From a checkpoint of a small transformer trained on Wikipedia.
Training: a variant of Muon for these matrices, 92M tokens, 5625 steps.
Each number is 128 + 32 x the weight over its row's rms, rounded and kept within 0 to 255. Layers, rows and columns count from 0. Numbers have three digits each. The size before them is the row's rms in percent of the matrix's.

# layer 7 MLP down (transposed), 192x64, rms 0.053, rows 6-112, columns 0-63
095:132126146178127146102084168151131121105165142060121110138178133156108189117094104116150150154180193157066161136077134124132099157139083169131107149134090124090112145116163044090157138145182132
088:111098141092169141179154133116192109091103123227126114163115143081109104088156137088129114119144112110105136126080153148145097125140190150131127123131151171143065090103085213114168130123113168
099:124148082135133105134112119113085131100129175089166108099046095138146131099152102140083155091119095089159169122130095039103096109091129144126105068165135083128124100118166137113139165131211087
105:156166097159148099118148115156124086044143085107154151182068113128140171128163109158157192159124156113177125119108111134151117121056150133111113126110138094092148134081135160053079100102087126
151:097120112149141056129084102131105134121150168139098169097125032157135163096133116081118070159121138143161100142134126108106173114184133176100116135149122101117090133159162151112167055186168160
129:178188094090147134157151163137164153206129090179106121132082151093119152172145144197137168104122133096116134165144147121190102187113137127131114133073112086157130089161144119142061099103148127
138:145064206116167098168142104108157110132157168137094161108071102154133097109113102127089134124054119102124182089180099139174116096172121123112085156185127109113161125148128067108146137118175120
089:132110156120067090149119129084100210124155134157199099117182122121122110124085132137150124177076109068140185078134098114178101121131145126129139124170097133072164160127176125120114151181095156
103:125161128110154140070067139138115118171091130084112165138087142111119142139193091152137112122113137135153134105144076186099142074094195097082146115127151115087172119087179150084168130194158158
089:179112135115132116114060110121112106142063147144130181157129126126164187176105035093093184080145122130140144122111095099121146149160097160077172089156097157188098147149142141115111146116137163
086:139222192114165167148130155147126176076148176102114105127128180102150148125104099098166121134068112170148128113168203130203114104135146091109102113115176121122155081155125112116150116142133147
084:104096100076148140131108096151171131123140183178102053070128140092145189098159168187076104181123123097123088101119161154095092171166103114117143158095133117150174089158150136124096152146133101
092:149130149096155118101137171138096116116136173082116112130055124135119114107072178108142097164176112160145166107120161083150098092179174120132181129047137143175054155113133109139096146174154127
094:102122097168104162170137078122123119164121093126201075112073119109122144092132052132173187160121133105140141092123180167153161126130125137104121136116187086161110131128166156095164139168077182
105:101111166146107161120091161032114112106081162127132145101199128171160178086114147143095106081153127130135147114101167093159067091090099156125099139179128136100150110105108145122145086099109191
104:184169141058143146161130137187137110121157092120115191126165146184105111102118097117083119090115142156137141087158094131096111140103197150174105066100100139133096113138078116099156148099161065
091:143180150199111114113133146114198161147172110168179070171118116140157140099183146107127137155103130137120152181118160093116129063146178136123120139125155148099148083110166137074181140169116184
086:163064157144133178152139164076112159134176090107153087104104091114152156114140126133114114157139149072159087131113157127120153081150097196109149088115154180128138196117151139126174105092071184
127:096159170173132147144086121167175117148121146088156112171158175141181116083138171168139129145133105081166137067105132136141084105099176090067137108100149104152079154084160102120107126165069168
088:169032161169097168138103101139101155107173149125051138129140072138119151164145142102106122121164130133120190131170086095133114057126160125106158085136091149094137161087115148104124170167110113
104:118133152115093144057144167077119123116108137162125149124133138061142149145160142161122130175149101157090091164175107151047083172150141156210107100104111083128147132090200136142132142118090123
096:134167112150147127081160135123114144174111086155097117096097159134150161168112123156170134127155117087135126197105109143093176158188131154114127223102078077143136132078175164133132155122138198
092:152223168113148123115163113053114165137133136139145100142135101155156155188153122049099115142104123090136056154113115096158144158155199157158130107146171164075127111122154092121137112113137127
097:150058096167143118109105058136125125123142107111095121141178147156097073158146124177110148141131119101142088094091180174071133142083115175108125113097167092089105141082131175204165102126142112
093:104147100117122144187196171113111175149118092159184076131072102157138163142188141081170134099103163128183118154140085106145099144186124124119127120128098101066137179089173113115110117124169135
095:158156185137183140060092168124102144126097136072064131153164141167109160079095102101164138184175146129126124093088113197155101156107096128094129158105094112135153119096153084101125086137095127
098:148188129131150124110139150137145134143116162110110116126077062149146115054092106090123159112199122154072164135165130065143146195132153121106133148096121137150110178131113140160133157230137114
094:149096138126053144142157079143175124167165155082134188164155085110127112141080059181152112178153133084100189143146160169161140114115157107050137126141142100135151132125108125102173126136121102
088:101149168111153114115051133131136163143105174140078101154083144116158107119121094151130242106130115180133147114156154095098157085153116186138159090121124113083107115190150107150151148169093136
098:112077131172148120144144181126096094143118209099113160192144149096175184144105150149115162126143130125133092061067124139135113181148064150146125102069119082166086140148133133122121091119102103
083:143148139064184133086104116111137077137149124118124096165110121134148077107154136089130120145119069124097149091114155094143158187132160070111141108051151104118176178137172179080105171123154080
090:171134082172144115146137099212091128145045091139152134155138142084161137150102162116117148142126102157125139127088079122124089131102124130111121130123121192123167080089224117067141126143154101
108:102158084109140119144113063083127172099151097154094169123134139120077096147099134084110125083200128120171126062183133175153121102066079130113138146112165165097150126114133159092151162128187114
096:104052167105150132170148116179092068114161122094164124154071163105087142119087160144106099165094100115112151108111117130094133107051187155146093135083158106171080110111176114125141154118154146
087:134200153079129135162088147118123100110129106169169129116134149152136132182201171070101140103149171072112174139110124052199152114137117168127143048102115119115142118110119145123161160134136114
094:129098124165121176100165195156138111096126107069089161108110128097108128095138135151122119112086125138162122129111106131159081157059177104075151073134105142056147137066108098098202115144096143
091:163105134165197107119076121158102141133073141036128115112120131137092099168070161148140144082104101089144150131112135169118139180133127158091166143126138138149094082091149098151139095187068092
097:122160162116098124068122156081133110145142104143088170168163104068118093204080135150097139176136108100077169186129109146110126099068110161187152156158163107121105081114109139160150095105146125
090:109147121195108093106038161131102086142137137104135113079099120123092141135100177143090079178085177068153186128147109144111148093178128119113127144099134106125127088074086144072097118152105123
104:095216153095094155153100121144120160114155132153089139085088112121173061184142119140155148132144093126162125128142153150082126079124092127119140128100101074155171163139124119136196117065200127
098:140158156136119181125122162146118145121134156097126141151166057127156097094109063193105145188132190101174128112114175115170103114139152121112187129103118183142202133086103103104153136174152153
110:161111161134175129114097091084158182139095134134160155105145113100080156139085155135071086179120141149082139108160105117096134112132121109189107150103161102099127107157113184115078136152020138
104:093097084137127147139096180143120108125163166156087126149098105115099149107158121168148139105095175115160117125162106088065065180100092099107162068060097123159079153072125167139130115122128179
089:145099101133191130113111100191084094141134107140128100176139199099171142119156145130116178176123119062134133106127134124089097179073109095077144098128144062148132141125119144048097145131094150
103:155141146142158118161159171091149117160092142106079176170189100108115094056153096127088159134093125136123071106173099135091155144090057094123134077172080146128134093131095126110071120130124158
101:097154141139140110180149133114130087118140130158129114087109155145169132085089070154128125148101095085124119100161070142128044094168106184089129139154099076136178118062151138101061164158139147
018:114071099121093173187161122165168154178156088102155124154144155082142132155081176165133115087109178138131114165100070140178105092163113147152152100086183094120153152120169154144136137079161153
133:084151156128213164123099138159174124066100105095118146162106071088179119100190107126131164060120096152133152147152135097143087093079154107143160133109126120167157114100119159123153131130056124
090:150093117161134143088113146136095119169159083148127111144147137131111091116205146134081111120095172075102211105085139107173150120151104109142095146097042109126124141073176181106122114179134129
095:132126100120186150123107133095183119117129124191140125080121121061167100122147173150150062076156134143134071145089120191140154125188125121092179145154111166121119133072168168125110083087113144
110:096133155162164145117169120100127140162144060157048126134130090090053162088101125093119151160141146082170152137160143129115140136083149101050139076142149153154123166094118111162118171102084106
108:091090163153103087138146145132124138120099129044107162104139114140141115122105095170099140088178171193159166085171142104165156085174130196151120117196138158169124111099140174108143102109153160
100:112214152104092125117129183092096176127121139146131169153176144111110110147093098167116123114130094083158137176111169156186122106159081110117175116090142170132168108173123113109091154112093049
099:137083106133169086106130136132076131121145142112156128169089145134114175135129156156192097068086112239118164098161130204137126113152131111106141171092126118150151070144119118104155118138179159
120:164159099116123135105072101131092136105137202115093144130137095094145133150117116145151185144112127132164159147088150172169161105182145157088142113111169093073166061173194113136074111170100119
097:134091151133081112185080119171100116136162151094093151125152083099092200104126085160118079101192139104145148125161123109139162122107169119159145151160103171176120159110155126145115161042148172
076:095126139158133179145095119108071087128143079103145164163105103103086111120163111126109140097134113150131048144217104126155175177102133076141140128124130128162110076086098091131119071067143104
089:159163184174101151085096137071107089101156071136136148119140128159157086156107099108058123076131125109110142122133159161180136140163142118148128171139116097076108205166103113142147082071158109
121:117090129089113113117156100101144168170144134112067135132122154113112194103130157127085063151107105140098169106116083118028074155088137098165138082146130098099115092123170193131127154144098148
095:122183092165150091143179079135132114130136115171094103216082165108069110092051124142092113102115118088149108110166119133104096142174115137128123137128142150158071043124151122139151163144138119
090:105154144170107094143134047093134154155117196095090097149110109106097122174108148090110121160145101079174124094073119088172098086106145139108171073113137151137078076137127110145118081137090169
107:140161173095166064085162107117050094144159142085107095186148087126101125147107124112155150087147189051108175126155134137134113086156119143125118147150154140142171122122188138125134067156163116
096:123152085088126147111176128123091160175177166130105120132212163143102163188145088118160142178127148120148120121186162115140140147164068143109122112090085114122128150072160077110143110061145165
101:150185130110160145152095165098157141149146111119128155161158088183156129074117145165151166142063163116157149171134130143163133128159143173096108089100103179144207132089119141047148171111108101
089:143150107113161127146114128158132060145061121120116113154104093063116175143107180165168144119104169134179139176100100126122099113097136178095094162082127102152104167052159171103154133174090125
091:081098167176122114163116081167158161117129149119117134167115112142092139175103098153097182089086091142138081093096106059128119126108132141032120104088113156111146199082137152112146130135163147
090:081093139139107128106158090141102084137133161124133133148120152147105185080162138228074114095172103131149141151166092106078121139121113180086125100142116098114131103064165096098145195123167097
102:114136181104165052183145120095084108150124136148141166122144108075133116168111101107105116141149192144162088141173082139108115109166145142140098149103097086154095076070127162096130127115085050
116:107163047143191151168099146136142114134076115113087138110110131124152138143056102120098096152134148184147105090105063160062101177151160169133115108133126138100072115112067140117140116125123076
119:109139137138124123172127155170136112113119152172109192124138131135149182106141162141114120088149066106173115117185108078115084169118174110141085085167130168095119027103119122113126164110059128
119:078152139163160121125151176139097155144132110105108157188119130158118142141142123153143159074121147137125180148185083151163147133145145249156108119104151166107133200144130098120098184132161099
098:196096198107174072097120163085123098127184125076144145154144144118099120168151123150126142096130173126145064135145089105068150113107086168136077162137130141159090106077127148129162160098170135
090:120109078117105153158118195116117110103128130166135165174074093124167156072133138077083097075186172162092204081156182106098110125138119136139158135173135123156119098150124155100123170149112152
105:128127115149079039140117186171087121183085145136101157167077162123084122163157106101186168071179110136109128095138142162120136153143165144115089158100141142104121120160155115101071113145130078
104:147168123155129098117136130100156123122015139157101109141149086113118169080165155122127109078149087123169105130135119169156078067122199134094139108143061153107093160107103109091162152124157111
111:102061148111117094097124064115156092121065104098094172137107139159050147109162093081156153111096132124145133155121155139095113078103165132107109127080171127102089142119172158158210120142102109
105:113154103081115100136082112122063167117103101151100107145150145131146136164127101109118134153142100146187166172106105180175091089111125102052084162137104071063134110142161107130092152091181088
090:093166112160117062208174114066113152113162084163060109080135114128138112157070144155098110148157114137135120173111102145113147139129094156120152196107118180124143132101127132125115177123101195
119:104157134105147049133099143125102113089111185117075105121112121111152094082102169131109105083125119159166087125132106142093074097102096077112123075084108163138158137135132108133076039150169090
096:103034135155098153176102161162084136201107101147108141149092070101098110141105109175111154108066148088144134112183129101118173117150067172108145114125137126117090120097148166107123137125155175
086:151171128144107147138115098156120122110077158146122127138141086117155086148080154151177076164114071065103163141201139124164106102089153089180154097077092118109150126176115165162166075154149114
091:096066161141100152128136112167182124128101108139176175098067114083136179182130111072114126100124147210142127182178200142129133111115134131117126112138135103123115091157145176092123128121186159
105:179081154155127143092152157119093107125095116092073144112152156120096170125128169105135163100081126138167135117110162048091141059062172125133090098089153176165093089119116143154149122103155090
112:138131140138163139108102140191094186194142133103125131134108144123131062053147103163128132097128036132134161137117147117135106179164177128115117162076119132116105130103212155083176125123132135
067:122104179150079118098115138139146153128127132180144170096132132184143131138095123120169165095150161109186031123118100118067082128121110145163135158084148150191090087071166137102122128089093117
110:180082126093175150075143125108178126108152131111135094103157092146052119091143117095097151124165166148108162122124087099110132117152094155054099151143125170165092076083160196092131128154101139
100:085078202095123134089066116132116159196131160109089092175077093138113133105117129146070094069138104140095174103120106092161163104129126120125109190090138108118147187116123155145098140166108113
114:139155066122132115097166129152105149133141100085091141175120164143172150186046122140173105122162106137120140147128121046098098100097134101094111072128087107139098192154160110169074158144138128
088:115117080113131156089096145180116131132179161139139155122177153116101104149114137103183128138202128186129108135089106170119081165115139105158103133172102153180131050181151159098197126090145132
109:121142121157125176062064173104105125164118114090130136181071158171152166126131119099136186149195047130107072150136191111153130128146116098117091188122143077110119131130128151120129131094145135
107:159210181201134175129109145143129171148183152160122144173091099103130150130115113120110119126177171046121120163103109107110078129143107141160074136067077162149158140112124130099146123098119113
100:179075119181088099120124135177125103178143160048112163148114131170163131127126127140155142057176131139118160125125133165112064081162102150145137077130113125143136099121122165132196122161085181
088:109115114154120105110139161140161144099052131101102086129106138140101059145129073142107128132157101126149131148156164143119223133105125084162122158104140167092153087126170045119132197137166092
102:121158130174154080172128108137147097123126185165183119169082189184140151067096124113104179085189113154133129107145102139095166119137096149142137150171065165110073124092153135129136161118089115
099:052137131174146123136056094145089090142103158134125197102085126148095158108184090147119139128075094091176141159142122159161114091110151153138097052087096095119128120129121124145158155092145080
115:111202160112130163090151101158190154142098141127128112102125088116211136127117125118122124119114180101138104153166158085179113137108146126128148211149147101141127147048102132137143057108076113
105:165097185108104129121154116121109097174113145097102156112150170147084152159169085084130145124085081126171151078166160147198157131121096157091132161137126100073143176184147145137118174139092192
090:082132139095061130113094101212101140140156169119119105143094115120155157114103167152197112136120163122158171157072152128144110072177113162137151148075152201135090119173096131114105111129131088
094:105166138147198123083175127111131128110102152145112156072092092087137087182075123161159153101087172114149137103126108112100067173091150111131139206099108058123137133113128146111125072089128121
096:126156142138185136139131096103126083134149161073128114163127169120098104080076110126166148051121164094160183138145113094128125072100080127169083114207128082125113108163162123085139111135088093
084:159122123191065107144129158106126173126079155149093138152113108148115181145122140193116086082185156155179088142135114108041128133096091117094113221125107115158139135152096125121136143136106129
116:131146185112172137179128137146157108143136170177097076144120154096127080122082119082123120130131132093111135108123191104106108109131195143146103162096170128068035097112149139122119153071183133
108:166097136146173143086133096092088159117115076116148133093102065159158137140151099127152058105136114130205085154105067130077147139148101118087118166081058117123171144142106169096145123121141160
090:141136144166151159095156175067130143171086127140140097063091128118144062096128123095131145148106138105095173129180079121129139144110197070073127125161135131076067117165143134133102089140137072
104:153124079143105126125122167198171142153132143160147104123104131104116152122156099137101098173124175156102099196132126051096193122114076125118118100099104129154100152069104148067168149160179088
103:119132141143143045083083165134094073118154150136169095109110130171120101128167121153136080139163089110164115142118093185145119162116143085148054158203094148098116134152111098142128108178182117
084:143052140138133142186119107169071139097112136097122139116155109106157159141184143148099114108094115116123164032126154113034100115168154138161113114097111111132079068137120137171175105131116126
# layer 7 MLP up, 192x64, rms 0.219, rows 7-113, columns 0-63
090:133122138172245100081105101120158156104131139103154158161158155189110085077157150116142128128122147139092137187117111144135097149160046105097111135138159101162137159123171162110137173129164113
092:100052161084090128089174086110183175114137167102163067115106150120068110086162101170127102137154106119107068158132161146182115122140150125110123148080142135164114087173109127119077133165125107
102:099132174099111094117191113164094191191116160119128054153114126133112152137106151159142140139117145150064073156104135106166132130169116147137188174096081136069116148129106163189132160139160107
118:060157135167142133107158092136117145126070097147139126136152141139080156139187124075063113194112115168171087167128179105122110095100117122177140141132125220135145131133161109162147171099116093
096:132159134089129164128191114077134152144115141158117146120131166120165121117221112146089129092109104119109115186109167077133075146087083115187124144145174131169116118103058108169074156100127103
104:129139130103167131140173153169132084112100154159095114081140095199150148145090104127187126096060112111116096108110126116066122164151072114147140135135193145065108125173103058101098151145131163
091:112143102145121112103124129162140172142179083116159127084122103204115151129148130189152165132113167177152085152102089127122042120146201153136157162089149202130110097094129118128098144168159127
106:109092175154088122124075136128137159109173120184199149107144158103141087053101141137116086156108091096125115115165090140094146111130135096119098164149115125081179195111145165118128147171166194
104:152107129067092170153132105156126149117136186164136077133107160118138166087105088106128166128098170095070134189171117164131154112075105131163145145134068161181176174146092146144137163130099176
093:158161096154143068147095093123154120114108187138125135178181106137110100173081196138122085158166128121165091152103150175149153122069108096098178160114146126130133073149088160189092144129158147
083:169125151095129107077154097123140169108172147186127120127119148105183132149168085181128136131112091106083115082130225112138172135198142101139126098145161104114110076126149105163117189097157100
100:105134115099107173155145127119171170079122088171123096075152088188118121151124113084105166116157134137147094125067089149124156204161193144119134064047110141119120164123149135129111175128143113
096:116167154109066095116148086131117122058166123113124107133203152138124139122139114076110102178110086148110131146122132063133176196159153181155140102130135118131117054139079146186153123135121175
107:073170076165095156166135147095110108128112147154134110148144148104158116134205124124134108118102192147086152097079118072102165206123110115129149139108090092041114093160102147117102109166132147
097:063150133090111150157111116126137149154159133149110104143164135166163136115155164132100176133138095153150110150129108149072176175173192099162162054169082110116129206181147160152128119150173143
095:087126073148143182147080129126120120122112200126098066157150103107138156150168149121154123166113160153098089113035165128119129128105181106180116132103056120120138077135138102192122145116130095
101:107131062108113155130081124191140136173154140134089114140098193113027155140118136132125147133154115198141141116075137134115157134163127158194090129159098108128124102152186170141093156081131124
098:148144088163103139106081104153108142115104090102100091173136176118121132111137161065073105078165129146141128119101127111171111071121118032105191187144109156157111135092174110144155168136160121
092:112099118104163107151120085151184138105211151106152166132161110082071096087139080115128104129124126146061108175150131142144158186062138130090155113123134186184144140059129124153146142106126133
116:140088085126158163168124134181183184082071134115072121122140150097112123150136119117143141147116142141174106155093118091152151091101085128097193138093188169097182154106139118097101095134191166
115:232093126119091125142148138150130158066169166156089088160169154148124124165141150147111115187154113126093079079139164112148110087186145069126123132164142159085098106139113124156177125157103130
088:091133123099074159057151132197100129158120145137205116178151161129074116164179144100155108159140142132085098110081157165116118192134136145097123148097102150088121113074087141120164104112164152
102:113079083143136119176168152145123185122086114150144129163141128085111080103153152086187141081122112130153050168144133141128183133088150095106156077160107092111178125191179132096132109143115167
106:199113175120136113134174147160108113042184115079120152171176158090142117095133132095140112129136090152099091154154194118130159177122129109117143165102146174132097100126121148208148140102091108
102:176153147120143108105110132121131229099118126084113080111150189154068132109157106111169079175148134165138115155167121125171120207161108113103103168137121137130085134133068080114100130132166147
104:120085103122115095117155143117108159173176159085166126088179085118118129151200138153121099099182112115125105171122125140108130065104130159117149155202106192139178102168111080106119154146152071
097:153096144184163171160160132182127088090098090174120121137163127178131158167121084183203115193145123063133100104089150145093154091109088105144161140141125156097114147147084130111159142152135091
093:122113141160168104150099164060174136126172097166158049161083103115141090134127113163120196109162157191059120176105123103098093166105096154143144139128121099119078141141135132112186111119137143
110:081087114112105086163095133153114135078194194136115084110152102083138106168112091152166155138106142094076135108135155107088141166161113155140170133079118058181157135094105112200140131133131135
085:129115070156105126125115133139106100075129107142071119109153177135146129108100131107156153134161103084055094086086132108147174092133082173094078151091126131165095104141180084166184187091139152
094:100155172073093107116163135130152062112124092139093102111116122103155139145145199105095119191168126133102084123145080108149133154084094126097123201064123174157132141134102137075115173074106137
109:111134082132124094187049136162113162129081094122171116140170089094121094147161172121147133151169134158150176131076146073115098124072177113143189131179093130134131155117135194142143117147155155
096:095153112175104120103130160117082123132160147155158113091168133112112189090161149112128186150070159170114084136143054098135113101165110056147126078144152119114168158173110100096129169079086115
088:165107182104146107109143106124108145131172124114152152108132141175143115187198118117157081148148146137115147094109105133144107132172070175066097192180108131106186126149141159134126169108169049
093:134108127145109068137082135090138114066159124169148097145187100149149108053117125127144173131182135097098139103104187099185151083088115077105090144148117146126166151107102062140117163089128153
099:085125108108128137085113151162100165119102139135113091159151150116106131106111111059079077138154077133093124055136126093099156088056133124069127151092179147065103161154140175100098155110134167
093:080151162172096130134141161126124142143180092104145100068145109083084131093099080070121147180155145171083170169086169091146058130130142122174093135133142176135138133140115097112174178109105110
108:094140164161138076138122129132096137119195126123094110125153126147095121124139134076129134103086136176043187132101158116153192088160139112142171163092062153148166136151169136076093161168104155
100:121180137099072119155126125074115122112155095151070116127148128145094165195135144081121173186108069128164080158134154098109124186132124087176104090156086141134085176109128115119109168067143122
115:100108107168124137132122084120119155075130119135124104136121154175144137163152214128082146086058132062105075112091119114051132154135116115145051141125121123080124150139085101100137131128061113
109:065116128168088123134181119105115136129124158165155097163127146136174130141202205152127107123162165134136150093073089080146088160153130138145127073214171103137147128107129142104116152101131182
111:130116098135109169106147089133114176149155155163117133071208125123075128168158190110156152145125151153145058128139139159116154122109127164112130107175192130091097083159145211175091119143123134
099:161126088137133123122153164152152137118144123174142072122125117188186088107129186186118161065174149124122128147044150147096122153100105138093073119160122150185186176131107123137171117154106114
098:161159115140164095094133117164156139071139151119118098176037139118148137128158132082135107089125116150110096148200161120153155089117100047113136206102110149148144130149098127069128149147081101
100:144146132122073133070129126105124132137089124128182116155120140089110129124123140150178183114151119144135133158200161094124102117114101044159091156084157108156105152150139139121115121102198233
014:159108126166149052089157096101141151124166159160126093169180171131163109172132151085156156094153134139099102139113175086106135166093140116145096158118064143093147158133079131100077199165138146
153:108141138147098155115086062141148113115134164140088127176160190171180136116151174103145128123124105106094138066148175134078180132129089093174112185191148120147075115178109116139168167126136100
097:103138159169113108094111120162082169074164108106127089150136149188109092130200121118160110155104127161127126156122143113124180145166137087142118117080153156090091091094173188066136124202099119
107:127111067113164128155113090142131114114153128131165142160159061159091154185150106130150171116201060121067153172118186149141124138173096134196112097114149126095110094137135117122181119110171154
115:143135135143060150106192103096140140082185133159138114176121163142105185135136118162201135137096120157102078160124067156158178145100093165151168170119071115164145149094115144151097155098113151
104:120170121110096105162154055115079111116158106140159166073184147125119187095134137115172110124119157149125063159124149115139123195116059114159139121148139141078156091113159149131172191110077132
085:156150151105134142134055071131153131066196138108123108106158147133149136099115153120111133164130085190121086120128124153175168141067144122146118187110091150130080134102082217131108138163157102
092:169137106174148191127124139238124132147104115172114132106112186162073122178152122168122085160104143133116120092124112127085089135106101069142179137109129121138108131167099125120135158078060108
093:162103181074115145159128149125040133154065151167083124131140164164111163164136104138142165123157105143149100107120177128096101156140132103180146175144113109100115144185146136089049188147134140
104:161141157098095142196190092121131060052126107085154086157125115126135120146136159131130153104171099157056072143101137108159138134108116097131105161189109118110135141163155171109166106075159106
072:067056143133161095044130122125097136092131109099164136181115159123129114116129130071136127162150142100152080150199156137140131121173091170118118163126110067178136073151123091136080124168125120
095:182143094124165069087119146082097164039132112101142101162108187141107169138165155142077115164099113131115111133086062096107156195116126139130117142107160179126124116140112166155094124140136184
108:059161122158178142148167077107101126134170086176160140163185147133154126163136133156156104086105112104127087149045152136104091108145146097128195086156147152141162134143155117174116115169115182
094:153120125052124103098155116144116150093112109133187114146155073129149111084121155117116119164138132155132143086097143030119163115206109080090109111144147175119150148057170140100138098080140115
089:163106142159076105164162122157123178101146116127156093145147154145113143125115151158171110162098073172092183166115130111190184138135116171109115160126125094118098111115077094129030088109156171
099:130152121084125167127201126132106121138146125150182160190090119172101106137133114104183114134127173079047164095152158097152101157212128069121174107125135127129169133154095140143086106145111110
096:120161132113189096112080093154121188112159142139147095136123160177082089217165137126178127106142122116108111135154092126118184138149163099048084162156097110058145157127137148104126128115150103
096:121153128068129141096133105135165127135156117143140158141127179099120172146162120193141124131149116147141074168095116169141175165097071171168192149104111169135156100119090167039153189136135138
094:168101170084183159097111123120139070079174106195153128185128100125087137151164127193121132148162129121128123154167103060138096158142118152136154132131137141119068150141115091061110143143187160
092:185126162170130135120164097122120117076161133208174102108171184104108191132141143095163172139097113145124173129149085118108105186126124101115128137117178119169085098189119130101170174142087121
092:123114112120138152116124109140110114147192169133143079089140066071140191104141140098118091222168131124149139125149143064115097130188124139143141169122165173134085126131105115121044144172123118
107:168144099107054140104110125126129182109093111124113106135175172093181127138153114182121123175110077200140097112149118138122159104094088149126184133114149157188149118125111090137078140051171131
112:105068107088137157090138118173153109115189140148122189131049138183104139090137117103129085154085152081149086150070165128132145105134151131108151152129157185160156182100092175162098105127127135
107:116103084087081110146148206103096116119138140143151150124187151138077128136158163102091143138130086123191096166080129115170104135187135103134118075161137168106166167060173109118096172125155126
110:132153098181105119134139141111096142165124140128162033140161070108132084161191109153132111146080142181058115146125164094110187175157142110145091110127183188144124130147127110122109146140089154
094:068079120144151169075113141112133139120122070165202097121157149144122156115157170135109154084124140080131098140142150144151132140167128136116130073071073107090096048152077105174114178124135133
099:128132123189159187109166183086111169075103147169146172151147135121123113147174131092146155111107134198085131138096080106144087101164158099122165113153194103135109163106105125085104127153159190
115:129113071159123155125177129166128170098133107161123101189152156114101079096152082115153157144146094101104148121092104154087142139089069163236190091100147162131153096146168148121126109128119132
113:109084134149098144132179069117127102129086173139171101125141168088166143066119083103215136167130085087101129109127134129131130100084076147151125110113155091120156180180108159125109141094192150
119:100122160097142098151172095093195162110160088183119120104131087142100103087133136152147133154149135148138144145095110119170093148142166118118154111111098197088099105103090201080068195150161114
101:119119079128110175057104173120132179117121092109138082133083108148150086156149120092106078149121099138152135213127141124150179165097133172126135145150100129166093050128097199124154126114104148
097:093134085095144144154141147177151142155145114088145117113110181180166185141061123087192114131138080156147142159128139105166110151161128146112216076190153138082118131115105096146138101109089149
121:117138199144123160147152118183110127102153081150117173147153185085140112147114118110164152169161049154102091150089185079162102172087148108179134095115089172130126118141102151175152129153096136
096:100133168120141132132108090132104069111074083199144137109081083141055134176150087120137139128106139200088120098137131079115121090141147103161125120169145060142103156180132124171087165148143126
101:138134128118105136178178079120140189093149074161122088111116134200114129111117143090136144132129099104132075096089123132133151141127175097185105168096113113138132085090181188101053114130123190
110:172140164155139201135112180128118173156125116115118139175140122107115105148147117101120110154159107119143126120118118121065116134116090128177226116104064157105097143190175161207117146105151091
105:146131108132077112108107089157094161159136150075136124114115137149151085107107094134105066093089089069124130164064173081132136085143102135166095144106108201145128131050110117092095162101103164
114:129106095134071201107136119100102168101065107104143107104126099078160128115102159109207118128126182100129152153155144120118173146164122140171124100164109166170108119133055124196147120082163132
072:055143151101126179095134163154078133171101147108064106139115136154134127149122121147130126122098150101091194149201187104127106146117139119146136075113140186163127129150115181115087154102211114
110:134134101136124141129099069193126166102087107192116143146146120149105068146154144161084138123090125130125166080068160092150145148143118113104170095088083118096098113189092177154106174111089181
111:103122116081120068115138159105106116110142189161143169155124144153101091127192127157114112081158154142100167169100158138165197086147147122133141154051101164147093099154127146071101197112152135
088:129133149145206081057147121149133101106122106122155142164149131180169121137068104143163101126048106147124090143088173082096133128125133105143160182138191133131176146142183139124105084128171150
095:172131150098102206102155165115129113113165114122169112128071107083177076103155133051101109103095116181129136192121153104115099112126177100152079133124116124142106116125077096128074148100176154
112:154104163141086103149175073186122100082189118177140096149153098126143120171138151175176134119186167184124060112097131151168104147135126122171117103085166141153135100088122185130107123138160102
099:158119110090104142124176085089105156085165158142086153156095149100119085129128152133091098156093056139095116116103116098085183108134159083185174117120112126125115147120135191112170169149185191
096:043104107110128121133081118136090165111136117162110215121158161107098152160117121107168116102138125127104109114151104124135114131176154106189138147075202157167076169140191102110098154112107093
094:173111115068140117099106179154124191143082128149124112143194064184119107090124140142117129116202129123132073168122149190058137146143141120155173121123120112154111150096090127193143123128164131
101:124129146145142085157086121173164139133157101166124187166195132058101128123135163071128089124183134127141094162112167149133169143096118064114160165104125135157128146128232132137153157126115105
104:133119117196051170127119159134108131080159110175119114152120172145118110117191088103170134154064150141148163133079083121158147109101116164218105143108119180107104148157077104097116119125140119
105:100185192069128178106136115139140139107091113113102074087103120148188121137139111097132146083103140123116125146120140043080102181091142121141169191167164171126054117120138115107103112114114123
105:113145185169102112164136053129142122140185137167119160111178154106121130140166148107152120113141101164119085121121144077184106141159085199082138134072173208124127130117126163158103118084106104
094:108134085174110103127132133063136176179173110134099143140142140160132180137139121129119116137088094153128145126177146067088120171169117071100143146161092160145034105105130119120170168098125059
100:092084129071141188124195145097131119109141116191126110136151137152122187125163115092173159153095080079093112134105129134191155179146164106077152119140080115134178165128145098110182151147129163
093:125082115150148128084176147109100152150076135183170140133103151106099103157096162149138151178133091104107084192085175100122108106149153165154114122053065132098173080144081149130148116157122093
087:132176126141091120115110144124096151182112114151152171163115202101116162136120084109148067118155142129122092161112167121101136110140170046096069151115128115135135179179063126159165152122161069
110:141073104168144182141139107139158087124155104195113108183157171090180161180090120089140109139084116128105087155052111103097144101159168100049145092110138107128131109150126114139099153103159120
101:166114083123135091115137116080116068122148044094139128106173150140149130125092127153160145122126084157119138163102062109145143141185137095164184144172078162095088081110173147116086176132109165
095:110095126196168157125185049196135125094099106130140080139127124133154115119194120100076134132152104092155129149089141107142140167147101128128100162151126110101105039135092152144183119106140081
079:114160128125125159078167112126163156188162132141086089165155092094109146100180099188115105170098128136151136183054140135133119140169124103156167179171124173085185122110118157130116132133147059
110:132112119085145089170088156122092074100090117112130086098091104126097100158191133086182074082114164167030125175095141086143121121108136082139119067127109141132139138098173151123114130135140118
084:133107131142137065117094177137133096085127181104124078178193084159092137073152088096145094163141089099089125084071121076124098165135111157135115137112200121135107185100119116139109166129135106
107:066159119086087072105164112149096116079161092158140161164092088143197166122155119125138117047119089149112096134153172114122180146128081188142109163129139093146117162167101100166111131142099135